{"n_layer": 15, "d_model": 96, "n_head": 3, "n_kv_head": 3, "head_dim": 32, "d_mlp": 384, "vocab_size": 8835, "activation": "swiglu", "norm": "rmsnorm", "norm_place": "pre", "norm_eps": 1e-05, "positions": "rope", "rope_base": 100000.0, "rope_fraction": 1.0, "qk_norm": true, "attn_scale": 0.233, "bias": "qkv", "tie_embeddings": true, "parallel_block": false, "init": "normal", "init_std_qkv": 0.051, "init_std_o": 0.0093, "init_std_up": 0.051, "init_std_down": 0.00466, "optimizer": "adamw", "lr": 0.00464, "lr_mult_qkv": 0.4, "beta1": 0.95, "beta2": 0.98, "lr_head": 0.0155, "grad_clip": 0.5, "warmup_steps": 513, "schedule": "cos", "final_lr_fraction": 0.0, "batch_tokens": 32768, "seq_len": 768, "doc_mask": true, "train_tokens": 139500000, "steps": 4258, "dataset": "wikipedia_en"}
Each number is 128 + 32 x the weight over its row's rms, rounded and kept within 0 to 255. Layers, rows and columns count from 0. Numbers have three digits each. The size before them is the row's rms in percent of the matrix's.

# down: layer 5 MLP down (transposed), 384x96, rms 0.121, rows 278-323, columns 0-95
# gate: layer 5 MLP gate, 384x96, rms 0.157, rows 279-324, columns 0-95
# up: layer 5 MLP up, 384x96, rms 0.126, rows 279-324, columns 0-95
down278 105:090161133138080140155169155162103217111112116169127125157124152135019108141184104083147048129106124130150105117200130122147115145071131111137101096162066101114142084174073166097130140147096141152142124153126129156073170149142094119128141092143077135169130131086174128146135117140153139159
gate279 116:092145082152103068142159095118184094123122139105173111110107202048177111093080153156127108109108088100123131114151136111137165130084138146128123134156092101154122115109132080124089146178117138120112160114115130135144084155121124161110110110145178137135129059106106138169000133058158151145
up279 103:117146176085176083100146147127101089062110127186151131144147149158101191127177068144135121158126164200099116131184099110160158135143078114140139113130170164144166128162101131112173143145150097143201110121134096149184147140139150153038139150143108119116141075105121111079159144201110131115
down279 101:207121124100103086134132129098132087131177144168129121137136160093181124125163135198151128118139142191078127150130152081138132019068143081110177192160102162114131147100148120184108170153111198143161124139087126091114132081150102148107122149122120079118094174155129113120152106116105122098
gate280 093:133106102106222091105127161117097128131095109085096081189160147151060108101124163152089143117148111145123124129167146081164171105137117162134127140177074099141202162192138060110125123150119091135072091110162129137130147191137123148107174131179121104138108106168137113173108159101159171159
up280 095:110117177174179114104111150201143133144123115138132128124114121177150113124155096109094135157210068157113105107120184141122137080125155075078095163118073150102137068122135104106095104180116114096150137189091136173114136036122192098057105088112154139138134115167096135118159123113140133122
down280 097:070172102118139094103135130135152099150076098153131144144151123137161124099159136183134102093149050194132164136112090130089116142109124116187076086078135150116140140177101120087050160106122123158177105173128121130159122142142134145115153205051073128178102131176117086165120125117130168102
gate281 113:132090181195112157105122161114141097141117111083131069177111064113149166131111121160122115031146158101108185116142164108177101073142185148113141108118194127164110103105071156123112114146114095185147155130136103122142193096136151132124113164172132156109096135096196141127114143119109121193
up281 102:142143121081041109135175154088113129137159169155112075113122129086126106114140183116133084158117098157108138085123098135092111134055163132165136160121113150113193149091156114148162096123088190109150083115152102161078099143177157171114089153155107088120110116077129130045112051112118121125
down281 104:147189121121130116096151117171075148135130155055122160132156143166133130127140086094133182137133101140142079110067129114131181162128067099130102156141104164123133144137146197052157119098158139115144101120131181121115070177171088116113134085122125132133164089122087101159113080095065213153
gate282 081:106077151080126091122117151089152119150164128195061144128131100142141158127122098210149120164138105104121167133183112101121133144058084130116119102127150089029140174148154115123112201148084136111117104152130146120204140160174131159143138126154131120089109146128137127181109212100095137128
up282 090:124175120094117147148140128156098140130142089177106090138101100152107109152132171164150118139095063136100099116127124176096132073105171131090086150076041065119068139096152166103094126130161138168157079153110097090102106146034084115159121118128165144132121121165090160094155150101110104067
down282 095:085136196125142154170155151103100067145135159082168151140171111170134162127088134143100111140074087137080171043098126132171114133143168146094102115085115126165119082122142123005147087106139092150141089139098159086110076087130154145129127142142114133125149155139136146145098099142125119197
gate283 094:151117106113196098143218129177159117102159120105046110136116088108131152142132133127185070099118111074139110157115183078105121169153152163088148147154076138122112147146137116104066182078190124141110119104155161123142157148108122167136078126100143098131162144143121117141079183084120189117
up283 095:162088151126084111087172134166097114131117041132159058118146119099119166128094117104096144081122100110116057098151117118151193105077133198124098086145143177118095177162123140180139093152166087142156131113131157094171166156142162118142156135096136180178109082098144169122145163129096140090
down283 100:182115154141105091125166182125057061170113154185112087147113157144100161101137103103073126099144120134116152109056151100105166146103038158119141094136117114155112128181089137087163182104147094170151150127108138110102122121142124201149133166179161126094131109156142149129148105168118185082
gate284 101:082158115127156085131108177083163083127150108084165208129109087155169197096132129133171117135152147168098133102158162106131122177120173140075107091108145121162215179106167111125123148107150169090128120146145079153152144093074125144086137137139124066097103081153147099191140144128161125160
up284 106:108094157104107101166078076124102083123127176140134126070080157076117126126143107181155112114124086106127115122125151119154169090116166117127164071159105182106092132119160100092063098156135148122155143143150097091073103125136188047185232128125135122109152159124136147118080089146113147122
down284 105:193169135112167124153158061125163147125143078135113120112154140108060150141139058093099116160111134166168179131122110126138179142176103138146169150125116090138156113175151069134155098142123061095133102113145152039122111177162127158142132166158155149123088118128103143084043103178138110116
gate285 092:119096111077072112150165114130139152114188127135129113190094164107110096082121129099147131092123149052167182122084198138138167091141147177081140120138092132167149130160149180072142096117115126119086134122047103129147136139076155084143165106192150111165102063109082124122134101108142096124
up285 101:183143121111122124100159149108172076132162059127081153135116143121111117105115086136141128100154127138123152145094151127126099111125159161082123149148125119084146150055104111148133188119100145101157107060140189155046183163113192136157112098113157129167155082197092096139153139184069167149
down285 103:139123108102098134071138068113191119100205141139106149129124165154062164152101114116133150150153163186124120091167134154100190058155132104123104178112129144117149101180110131197102133132139150221134127122085100136151103120099084153096152128143113160122117102094123128109129103073191125190
gate286 088:116115114099170120088138142091104159203134142112125117169169161122163193088094108161156055110130092067122121153107177139153187158107164174110147142103135154143172164072134157092147104127104119160095141123107090149106143085144202121126102107232149111104111162121147128159105158142160151098
up286 083:129090056133139110135155128118129092123108092154180117112128111148127203172113104155110127093126164123103147126145234115177119110181134091062135145162122086189154143153158148180090140136167142092137128199169194120134163123101134160215130093145147144097154123140134174127120157132144143109
down286 085:142154075123099117108112106054137094115153130126130109128172156102102179144138117130128091154054183138108219135149163131076143123136147100093138160117166050154116125184073094090077073127116169127098152151104138092092116149118126152132129187182137173134123100111185123121081160095129140092
gate287 103:134056138166161080180120108129125156131074140205142118152152175109137116091170147164108174125110148127160054089120074140109173105082196102143154096149122167219095081135131142097126117146135098131139145116087117156166104104171173155077120116138134147158116103092104172118099086135155152139
up287 110:127134107138225166129138113150156115148105158098091093141130160153094091142103130072153129207127105179139104149125125099103078143105168098150128150102154113141132140121129088135114153143156101107137090184175184091138137130143109249204165136131131137135113134184097182093172111115139112115
down287 108:074146169108117120118141115143131185176089129127102124095154134135055097127134094119070119136129149186151136167185146119178137208200153164197138128126178172162117119160138121136138112134120118137151110153133117140156096158116099131100138159117149136183188018158091160139130159145103101108
gate288 090:120069166128124098086146105132112121144113122130222069164157140114103063090125140142095096124132124145155063091071125123117108090118195147129117145092102144197055147111156096141180110105119101155095077136158157115101123092167130105061129130136093134157092145120164182085170129117117100162
up288 088:111133133099132084185117125074117082091160119140086118162111238123123109118171137143120125179073174085099126160129147112062143114140162162125152188140142109071106145070094181149124129114148129139106114120114138120091062074166110127086134126133141177174124171156150133139198133170147099138
down288 089:078105163122140129113058080050139180105131126179127113149130114117122128093153140091134159158187122209088171117100158139122132105154152135121170117173131225109068136113164142174121072167119168161092111089137122130129099144139170151123113152169130085136160075131158108125186112146108125162
gate289 126:075128097091179106097105109112122152176115129101111055126176153043202098123110123138199114106140147093164094154200148096176145161084138084123118143122110086083142145134139126148119139156129123083126112158099102069144152103129125112142162102214118099121087131137165112177091145124174147135
up289 121:122169148169124160079161121107124137116135129127156111110078105164094199117142098177128086112104121196128190128064092117124138105175112154113118127121142082221152174142101173123138087148111071176135096145163190127086130100143171196129187163157112093112136158138143162135161105104127146135
down289 121:143109172157075156094107126133111135137122094126150102157120150141133156129130133126166097125070092153111142150110124081038166112176103136081122117147186128184143119152092127110131069082144101167151119165130198117104118128121107183207141144075131131179170198142117136127171057108077151146
gate290 099:118099133165138137160132196115166144099166162121104135145137167093114075160151200154166075105163108172159117120134137113115142132137141166130135127138157128151158150049106122115156104135146142151108114115131124092155158154130204153124060103139138110170077084144085139058102047078072146184
up290 098:146103121178122117173125106173113138134158156144106202113112109096112109163193192087125119103107115124125106112150156112154100140110130128183154154121173086162102145083134095100196116143182160163079122130067175116113132124135125104173124129100102072134139078150150076141067059106048135117
down290 100:147119125159107136145135078111127169167171121122177187104093102099090109163208175204133109134163124086094163113106174123111122096118135170144152165148114111139187115117141092157166097132137185115085120147123115125123100147125162133170115083103177088083144110155158082132046161115117139048
gate291 103:155119178075101100151151126095120124078110127150141146180069163086135097085058178114146144125156156120101158122130150121183180131103193177172092169134118137139213110126149162068110140164122098111187165118142119102104164170110180145122075173094125143133101125100149118117079131107171143147
up291 113:136136120139173026137099160117133129119141169160134149103180164138182121065118147107143135158116181167061102116106146110090095143119054102184130125102148171116127105145090148122150127115129098159138114117111120207137113121167147133077124073132114160116061151052105092181135091126116118088
down291 109:158105158115126077132118094076067047088145151130112182159021119103168163132163124232127146132142048068145146133106116129171130088139135150151115175151109100107116165159122094102125118134147109100134129117119133122109171162129150158142072165113126101088138164105103120135111156160100111121
gate292 113:095102155129171098127132177132112081118098123105139174119155149084175126052183107103185096140133107183100083114226114093181148108154193117106155142058166184157194112115103138152126167083121131143166129173102074101118152103136114131122102127121138148131130078097143122089134144111121131107
up292 105:127167143141167112102149140085143134160122179115093063090122143091122156150119099130141106081117118160064122167195160111093126118098173145110160131074163147159169126081063086119109156112055099143155106198071111089148118130099071124142112088163139153079166168083154086139116136129156104106
down292 100:144126139069166123079098090103119154125049133120129164169172085078126097108094137128170115094083139169117102123098134142102192181110112138122149143103123164105065125103066122108129103142173108177179184132080152086174122103089087176144098128132099102131133111147151051122096167097122096153
gate293 119:121124167093155144163074147142146087150085089110127087194119141066148164118127181097136017131181122100150097145165161123094150077120170111114153111136144072107172173114108107120189201087106140088066152107128171108144182106152128126130123145134114135142117105134147090109121144147166156149
up293 091:144128099147163148124182168160187077091103125087197142148112185167082141112173098107120058155121166128053171174093132168134184133082153081168092136117143143165161179114112113165124106131088102095127129111170149149161158108106143140139091149088160119128100147145134177084144104125117119069
down293 087:207160107128142087121135188100160128109164148150163107085117170145135153148180136128082136096178144129129142127143168186115104099105110137136110145107169112152122104143139132093108035161105190068150112117094138189116129095198112141127105175118106128121149166173048180134107114141074138097
gate294 115:083136173102186121160149178119152061111112142116105139173101149148121177102165130125128113147175130129158124131130131094152138102154099126080114132154103137099128161142099111113153134129124110105086088200060099099151188162159105100100159151167145092182031126107074119063155131150176157173
up294 112:109138051162128187095153147200145169146105152152061165113111080151161139110110145136064107140073185148156168121128123094083145125088074103128144165067184152150133102074132151102099100128157148181096152069142134149101145137095086131084102102152167152160136089126134134138137180143117145137
down294 113:114146123151118150112181154085100048127124147156092159092175093086186113161123082161162160112142163170110170124141079105122097137094151130093140079110135137102170081099148091067205148135169179205137158143118155125138125134118142151085051124173141135136131122100176155144154136092110156122
gate295 097:161157140182183125121100073096148043116159152114147126172114081130102160126167154160140091128190151109108135129072143112103125094096113100074132123162099096123200186095098050110115148121154111116171124119102108102128175089086139125154071136144158133127147159159136131128140092061137125195
up295 103:147123132142121179125173119158073131130141108114099137059118107081166188109094144131121129117094166128085116105126124071057137177174135167139107152145067079090118129163083130092128137096126187123208179118154154100134189072110110186171102138072149129106110094105143130132132090161130129161
down295 099:099140151119098131100117169124072137105093111101079141178154093142195108113140108116092111110148168156092033103149112111154192113140136170176130131132102145126117081144099172168056162095088126155144113146145112098170166080103139156112132056133164109167146140135167123098180177136120062130
gate296 101:091153101134152094166083126093148139152084125133159100126157148109142111121119108115141163050123158139173109074086127094132160121152166099110165114116120189128101107108108101104104142158133102112090146114122129111190186062195226144123097092086140117162113174110097202106091121074152100123
up296 104:113122157138086174131136085156145132122115094143110107120154104133125194125101114110114192153149095157104121195107089111114105100153147128123171145122138121157106069109179040153184109131171091116155073117167109018106154107177108178131076142119099086160132150184150151084105138138128134126
down296 105:117155090138116181119087082182146098162138146078155132063124127206049151101119075146076176159089126133112153153113115121131108102172107148156176117113136123162084079117114096172138119134100071093155102152085125098100143123173134165082118118102088123142139137216117173132110162100097119105
gate297 112:100145152153135149094110136086144099197099087148183139173119135106172118058108130105157116116152156139135164127078144086140147121188100139102136152147126116115148178041142146155085151075087091089090141175113117121158191132174164158122150123112104063102105160126094121128162150064120141192
up297 097:128159160085103076153128091138116165136173126132241121086102065147147079160115044141122128101187083084096128120127118114136128107149074156136154130151131117188130118143094092122109111125123116109044081172123130088119134093129109142130144136129144145122102117116054177125068110105112109084
down297 099:165157120091100140100085130072111108221128171128168135154113104082178085160139124136089083122157112107121168135092156131129134075129072087171222178135132126164124112113131195147088117114104154109168125143146157096111083121128093106132107141071158093104129132161137115118110169048092131135
gate298 119:096069147119166075140073155107172167132085143095141154122139118162140137117119176155161160094127128147128116080140136121125105151167127108086109139146153118152183136121105136146157111100148095175149129087115126089144153167141150129101143227110206168255058116113106141128139132115118112125
up298 120:143147095114110150113132162149108095138135137149046130180120108135119135119146118181121134147154107094145159155158109123160155057074137187173111064152093090158135139104137085128064185118149169092153063144178082156170100123184160080172177109171135185152180142110147148127128133130101143120
down298 109:111172136129161153075109114125085090159097193120094147185128099156167116168132119162144150164090153098120148108132083134100106113112091152124102155150144080107209106094140093190134213149148096093143095136101113070150109145188106084172157116166113165155133118168154137108081122126082135183
gate299 107:064173138138220122121112142157128153128104180137149121176175111185172169124166096156170146129173129174169135121164145079136160168192110117095112126159200100097126137135145121152096145124142152105147164153112147102165208149071123114127139128123148139166118159135129165152139095145139216156
up299 101:165157176108105145100080136088103138108175118096085104150187142166161142105131141160112156084118084079125160073103225122160151133129142144114143149100117151100155175134157181081101135134103110043149142148156097105133147114163103174184101086150142110085128174145193165127118097146173125112
down299 104:126099149160152157088096129136109144131118122120125117132104194120167146122076154094072147121083163123228113118211218151120164145055138135176149122099127144160129120081089134176107102142132124125130136091142095134147155112155107180138163118140121099142138095105190134126085113120198076092
gate300 086:090130165163167038083106106139127153129072095117125097130181140095128111124125107106113102097114103094139226128106175140157093129179119143106075069169150150159145135108131136131122149157075155105072082116061116183151116119110091116086134063146122102112084094170113125139075133107149129105
up300 093:104116106104149100092142099130084079107077068096109121154128151166123128124087100184121104142118136108155126130104057182091106097111141157065149141105083120099143139199083151092120121167152105083144144136157181149096142132189065096164205110156151139161132189113113100130129135076117130181
down300 094:125168088121140164132170133122073150132111191090105141084111183141173150135114087181037116108086132087177125101103111102104126137158171096174102148144113071129105132173143169084126146167165160099180182109168140132116159127175111140151148131134125161139162138122182142147163087070106155185
gate301 104:019158110174148127113093172123088067125140110172122136138147110127153124109155157140130058098194097148203116100154079103089146146140098149118170148193133095113125128168112127135134146094108111118127159139121091075152173122164135090103134128099057157162121164165106108111116080115193114139
up301 106:151154112129152173139128107125102167099083126202089113107130177165167196135113090129138160197114181176127191112168153100151131107047141111132131056101111117151146155112094134135084131170125076096163095151161111125076098126171160108167102116144173139116137168098103119156189096105146147143
down301 106:184118201157143081156153070144126089124160160122090060121126137157121104125134111115141150142093126137054142131170178112161088068121108168085138123112099168135107152133100110112159152207137096106135124120161113151102123124162176192174152166157186150109116157132169179142069126145075101144
gate302 102:103143144114174048155133136179183102126087145137090135113107151152124109105131094111133159173190126203166081133102082123162209127112073145135097142116128144098131099100102104097142136079047117138158163147121097114144123136114105131105138123160139141165069063092067165104082117150163154146
up302 102:090102173168092094146168093113168133105129144127140139144126060098107081119183085094118099093137144181116172185056167168134092139177114162114169097167134122169111101103102130126126126139080069078130112109150145166088105148068130098110134130143165157142125159145154169052164060127140116118
down302 104:108101152148098114115136166140126094133080178122151137140126155071136099082166107102175124131121122140104104141126164215161158086113125176130191114116121056170142079137113125117137100086182162098087130156119072141082140077057110172103147153121130104101121084081136104174188122139093078106
gate303 097:105130178069188096122138160132080074064124120191110091161120160107151130101122051112166106082148203102156111144125141154077126140069148126095132136148173161148118145162099095140115178134136124142175088133122107041177137142144141168122111139134114153153156081125123193132090163106100130132
up303 098:132146090129113135216144178118197132124115161167122203134130136154126151133122141165112122097146104187172074123115081178146095095090059110090150056140102128090153132102124099102136115088140179089115175165127127121110187125161147101126134124086097096106123091161111116070147188099096116150
down303 098:093091129110151156121159119139146144225133158126160150096082125219165150158088124145118182161093131094175088108154083161136114120116076129124144062127135127059127158149105112144069170100100088102168133135162126167138143147168180083135130131126056102150110143128107086117138159177120120165
gate304 098:077134139127167144145099155123184121131130117159117175086112055123123113088106099141150172110117129158097146126148115087142144066128173151111109114111078122120117108074096100130134128182160103079227092133078119090135121183070182126173115109089174120113138056119127123083120064087136134130
up304 104:159126144139163085070177144114102111123144145144112171102145177121130146187103155146093147168140133087168167109158177109125155059151067086108151162196160089140118157132117127132162138127144107109103137182136178094108169078137161142072114080109095151193119129161090097086135107171084185105
down304 103:143131122130158123111112180054175172155116089117146106136109122160157155151123138163079119130135140146112113116144116121154141096160129098085085107130069132154174121120101131047167106178126148149200112061166064170117135128174150074161113070061161160154121120165140123051109154121096118111
gate305 111:092181104156221129159153123134110082124090137099152092117125162148144172145093136120149074131120123163183096103165138049108153139139150155104087181146148158123181111116126082174166175189114162163169097101103079122112181116171121189153100128158110119136115083098141141127148169126126180127
up305 116:132172158138166182133110155154172088104114166066133129116102135079192149163076086109127129159119128146060146188192157098082112077163124118135171169159149114137168105087057115064081169145100133154115124154121072151158130129087116157103088173136120123103176091126127126157123127091127108111
down305 113:081185145181163160084099144152133129132100162142125129112147104125126126178139103130154126116138138127098151152173199118115123149103067104124178132150091206098180147109092070172097178130139145167139125095124130150219132114117063114051087079153104084113112113174141144134160140109148160105
gate306 084:137065130141173107126134171160111143128093126128137134146183131175147096116150159150104118133237137170134170132102132135161142106149131116157095089164093133095135179130141141107076140161137069158140133078133121096114155177166147142098092184094114153084160120143056172078189081121183110158
up306 091:121097122128170114114153142084116117089156090163152178180150122152109201135126137150120147083135165114129140146123133155096124110006141094162096098089130065126163124100166107097118141112169123117104135138131149096228143149118175169101109126143166141110106159184135092165130123130145076197
down306 090:152080175086183136217093113141094134164131166134129144133170129091088103123122211129086098108169103177101119105153130157115144104158101077166138087174094109083125122112138116136116110163145145109120108081130124170162180058124114172131120155112128144112157144106126132130142060181144043151
gate307 086:146161071179120137142130189149108175190094133147114139174125142043187147125131105114129078108106118146113153176176085136154149123117138157146152121090142205164121098120181128125074151153120145138079090182043107146088186112099143165119099089130126157093146131108148092095104143115134124158
up307 093:143144127113149162081046168155093083111107102162189146142096104181155138129123126137122114078139111135114137090164127116125127116160129112121142178141121088048159100178144184138168106146162169103144127105089115206148195143064159197153125154130085114112087180142098080093110121140131132143
down307 092:103146126128125119176117117169092162125149132113107153129124146130139138152142112103126177129156140071083163089164120159119075147149170165155065165176181161210086104089116116088104150158095123121146118165150120161105169137121136184194090183095085171110142206119129175132099148110071142171
gate308 090:095125063153098110104142131156162146102115140132155109107145101112159149041170094141145095108163119181150183072102110128170133129127110154205163118134151088094117111141163127128120153094082089107109132080106086121117135082093180183033131153114191144120156156161113130093102125125146087178
up308 090:157129171130135172137162181136048155148154126081128153183116138085137102100106094147114087121114169160157033142168110141176137080134141079151092129176132098143122167199133085130120122198100063108092106164151097169105128122195128147159131129180138137142112145098110119098129127131076138107
down308 092:099125101199129110125151176046079101128174126189118140155144133112141115164109101088124148110134123148107080094153168159115102093124102084115077086109099160139171182137124153109138150147119194191124142103112145113152102092185136134144148122094082181156125132067167139143106127054096191106
gate309 096:128123112151094120164077198119111136138115126121113159183118123114170091141134118119127076102139121078157118058178131088146163104150203137135152175105129113144176093062132156110056117105159154087116150162102118129201130088091106106118109086140086124152103114167148129089052081177131102143
up309 094:126072121102144157103039134196104137077141097124140160104165088073161096128161113129122113162085106140110163074104133109174125136174153061112136140188128104123084159131102094176131155130196149071139118136130163118116125136177058125156112111139091158132162127120067150148143106175109179114
down309 091:132090136173108118162093066111142125144158100096138214086163096072115160089104157114168156133105141100186120110128166119130118111199152136131086164175124120095150133129167155249080060106133097173108097127138172084083125115136143139125118147117103108106136112124126099145092102146174130120
gate310 100:082084156116116120180057115156158114139057163155137137131201122092090125101175133146123113099131167141159090185092138085113154071147171087120124114151071110142115168129110087120136143102121152082184154147054136168092126097131159156109096095159162154063163120127096160145128096128161135086
up310 097:121139211182131132139197133110074115148148124104124112158191134109105103124148151159134217089152133226149121124120083114108075076119119142158095084115207072124125104133143157135133137083117119154140148092144191102171137167164137133168130121140138118145108127136142139135122135196107180104
down310 102:106089120114114200129162162117091186109198115114146101126096081114071149098105087150144092075105126127121111111157154128142103152080099147188086101100154197134151125200142129111132139112131162056174131172134079211170147134163091094115108092115131093179137123160148145121142149116134109149
gate311 099:129105085122155108153116167136086126142119148185151051113116137072188180168148094173178156137167113134128155138125114162140217176153101126175129117116114088168198121097109168137126159165127150142153132122085082087179120140158112144135077192177135112130122126104176114140087165123121123076
up311 088:118144167172206119099181149106100106149110072123187128115099103174113191133148126093076087101147135148188186153086074126133107168164135152104175109142137057146098151137133144114108129118093128105165056129173105150104106079145174161185128118103065117114123109129146067143109137119146130127
down311 093:164129103133154056100117100109101093168157114103142097066175150187156133160134078134153157162100138130101154139149095065058101128063111078111097084182107151149133166145061144189154079107139133139095127142164139128130139158112137145140133122138212154141149150155130158139110122134201172119
gate312 089:170141154079179093156212137138114152133119142151081099105126113088142149128076164127184123143106189117094111085133145110154216069097160178143143196092133165197192150093120153091085160157133090159149093127107135100148154138077120135131091103124133086141115081100133135133115147140145143112
up312 095:081148144114169127154102089135116157146103111142147121150127116198172081227141109127135164133138097177144160130100130139175131142072122156120068102130032075163103137142162130155155103165113177082162136149152147133031148168115107166095138172109146083119119136129128183126152145109139125122
down312 090:082130116149106169119135129155170124200177060152149132133150122151086124204141147048148157129136118156138097124174097120111091150148117161155144105077140141119126127127152107255123162070116148106134089176208122124104134121122142163126130106137116103152128101150169135070139113129080141136
gate313 106:128180100138102109111174121130148160080094118133116125127163087115173116081123098132168159110139095124128143124128069088130151158084109171141138090113064123072168172127069111201118107126095137106150131110065160134184186110118179162145089121134135177110067158107126062170094119067161129149
up313 107:101102095139172123130140123127140141100093142155132150175168148156192129095118130098139178119119089129163199111128107107121125134096082070192219125158147150128130067083156196138141124114174120050187130106122125202185146148097115131128126167111117105076102168108147132147111162134163131110
down313 100:175137122095122120123106105132143120129215104106134149113152166083078164168120146119138136118153121118077180151159131107095121059132107134130168155165124119062130116076171180134138114229115149164088155122110078141073153182096108140114114181125106200064134119125147154131180117129106145114
gate314 111:098143093161106083130111157118104113165102124130137107136119207151169114137072096157179116090109131109178157084153073108151106148101080154136119133193108098133128114064122147177095113076099125130098104111065091137201167118085083173161183150137136178107166141101092144143128070145154142154
up314 099:124084125127122113141129081127093158130113111080117180137145101116182087105092170157152141127118114135132140096135119071120083112130145108178137131065190079177137189089108179130130134089096145179152120129140145161144089129114075193151046115072152103136177173107120133187110099195135149117
down314 102:110102186129080165119111131190133086131090131100133194175167126052065100136095140166099117148143137135124144106169188098101141111108139138139113170121172137137109148091055153159077115114090180166144105093166122163115070121142121187147082096087151133101189136120102188143103134134114126151
gate315 097:124140156171099115066114163085216135160069126128120128133094112144089155141075099140177105122110086130093136145091167126109134105094141132107160124096115133101223141139108138144197150159083150099137076105119120108151166136110166170103065158166094182098084143113111072157176163111149135116
up315 093:157162052113098099097067147116108102117114128082087133182095119109170169106164094107105121136148143138203148161071149160121078125168141069159114137121157074132095153139094133098138168120099113160135105113139154184116110145098171129147127113096071093132090105216065096170156131118153134100
down315 096:147137147133102076160080184091152111159100115125105164126111126072110125076112117178083100109070099124123204121111180107162132143138138112108097176118101149137161143143084160202156144146070189144129164121079160177116109142123094168143123146094063113136121173084116110135174103157084104077
gate316 106:150104156146121052082089154094159144146148092185114152168086115071101150109169149134166112118130148125171099158096121125119119104136072180070153128145135155105170120093140120129115094151107134134111090167088133138153166199156133112172082145137176137126078122107116097166020143094144148184
up316 102:130160095196150098150065088143041117145174148084100123104118135147141117103145120137135096158091080217131141185118169125128145130134120091141095071149161147142129135061092130122112190112170110153092112138148176113197084107206130115159117134151142152107130120152144106140098072123100121157
down316 105:131120156129089098098074127106084188093158099135101135048077117125185145142137148115105078072174136088130179112072168163067127110156182112146115106122133103134126145057112105173177119127071127060071089120111111098157114132151168104112127113172114092092151115129166141157089115104130128138
gate317 094:109090143175110078212134075098172125095141133056130127155161155128161106076150150076110110116113201139130097142095081105164120125160103153163064163104164123125176143129102163095164136081140067145142141140171128145112124125079124214125114080089146138146122064131091141120110114120099136136
up317 090:192120159085179065118102135123168047136091091143104137161115100094100115113097091100090109176166167134064100131105158101120131112126112151129175174060134156166168153114174121120064151147144113168065090145111087100129082170148109159118140136134132096114129134120063134151076163151119145096
down317 094:020167132087089138093099169088123172139112113115131142195124126121225142121172104160173127081093102133152106125154119139103102137119131081102140145171137112121144123195113151090186136107150102144164169163132142154169129087093075138146162121100149149144184147185085155108137086135137116105
gate318 104:101085137141092130140177116140177129144141128097137071106105176121192114087090203132171098100142105112125106139123134127145114105082173112129114122144145115159159130088154113135143169100096083075115068092138079132154121137074138176062100110165180155171103173135081146125058123076184161152
up318 113:102126102120123151146174090145124194106113128208087143110122135165106134125170136122137095124142124090136059120184121142209152185087162130137075136140107158139134097129221122147142099100093128133084062136166144161095121139092171121161134086150202132142101167086107144097091154136157155158
down318 113:084192098108113138150165129111072141136082133131082129067163102210122117155152115135075053114097089128145160170171088117081137145121174132176087106148154149106151073151127157097067104143105124144087101141181119153105149145102138134144186127157159138124117171093176123116159144169190100141
gate319 092:132107122125144111166158098094128150151138207114198165123084190123164081138185136097176096143106132100110144143109147101135092154113108170116139142158140088133092149104043127124086130172099112156115152132144087100155113084188128170114144174096188077131094151107115129107089112096189109193
up319 092:182132171104097121127150148135146049116128135148109139102133170116168141089136113102164076162148132085145148132176152169125163106159097087134108133131111150164149118117162132084205112104182077104160170088138071111119157077188103090059140101110083147074131112152106156074146181138113179139
down319 096:145140159134127130108110115116132143061149146154190123074204154133145118079131075080127107140186152140109186148148112099082133147135122083158142126117152136091125094090212164143169168104138094090102117114079130081147181102108107094081181104114154177147103154137117118178179073115168114108
gate320 102:129135118109161164149168158070068117177082125143090104126157139108093140153092224201129125120171131146128120128105083143173105116113148077114138116142131129131092084102089122092158159134182121169142087107062062131128143138166137173114066175135144101155161102098098129170091116075140151158
up320 109:096133120073170121138109139144039150134083074124125112203138109145107152130161162119103115102160125112183171185134106138132104123104042083091129132151128149133100113135112080134179163117169161115097102136173072094156138119166115124149145117198070072157126108138099095191112149157166143124
down320 104:101104131101131165161132161187095181125096131067157077136082100168052099094156178067140078147136198119074147114166106118177144177147115109125156143141136169138134126151116072143113106101106115106104070143105097075111168104142107134110158184111148077108082138118140133163128172130142074133
gate321 104:130084097128206132140132138123129139136156155089089156161170100135167098140171156131192084067158116160101099147163161104163109133151128137117127155204155115097138150083187171134103135144083098098091190107052093141194109092067147123078140113147148092176086159125133109105125146132137118123
up321 103:109135102116056060132093105144131142116085150081123085115117157124131075123139105105156145135083125163178118132116130103135121040125103123131159035135141100171113093122100049119154097113113113154125188077114119113128113155169107169152161123114157033116195138102123114138133119120108176161
down321 103:138185126122126075101109136085156158116046142119180076153135079089197099130084127086138176132097115180185179112102162132106176054118110139138132153130098152112125160109110114106180108119143118071141176117143118061178079150125117125112110146083181119117155133087111109166130101162153135145
gate322 093:090127150199177090186129148112126170095114189071141158112105095158145101048147154141136113088113122113131191110163111066100108146120149133143120104091092144120181098083152114119107148133122188146139145123092098145108150156117157151131115121153138096130121181118195089216105137122177081162
up322 103:100106155097111119084163203112099134121110062111152117145160157133139131097093091160124188146155103103160112184085123131118147102148120131112168085128070105061172087125120114154127151100057111097107141179075192142155131108165066139103099125066112097073149138120161069121163106103138134109
down322 108:146135071169113151130091153180123120110144183098143124148213122146119112111103106122134133126136215138129152136175097129121052100110132108099130091125081181077136169056144073112089112135121148222139119153088107137156170139103145108099074108153122123113133169106177137138151101100095085103
gate323 091:134133219172111124092077138083162071173175130103098092145117137154163082108121140149124116105161124117163083134115183121120098164106101120094103137145178099108122142181093101168121159112202131096168168070128136083116132160112092117149131173160107137156063096163123196139071126118100150131
up323 099:181130132220126149117138117164148166124181100081134121105116100154126088104138110122140101155112115147143096129139159185087098188120129121174103075101144080104150157145100095135132083110175147062108135138115187129060141162091135054073131145128134079118061135182161132135157123150081110108
down323 098:146125134098146097086155091088124155099085125076089153116120105106136117103140089127125135173083133108055119157170100152148178110080179149122110065112154150065102120133141166102130082180110142133091121141155133126173129150180130163124138089121175085092168189044129086129198108170128110109
gate324 118:058028110126138100217116154147171145153103170109156135159136157116105135078174112118119147084120158132125097088103123084175163131170128134107119131181087145147156117069156096132128173079141111087168089130097123121156136109091161157090131186135183115170150107122105118115132111146118205142
up324 106:142126137132134154104078148078177112149144130142080077107132121116205098140118126085097168127106119093115155112172160129187103136123156125110203054111119137193115160121119115072197133177154110179141166135101107101144083083131107100152106114136145167091130114138129205144070145084094099101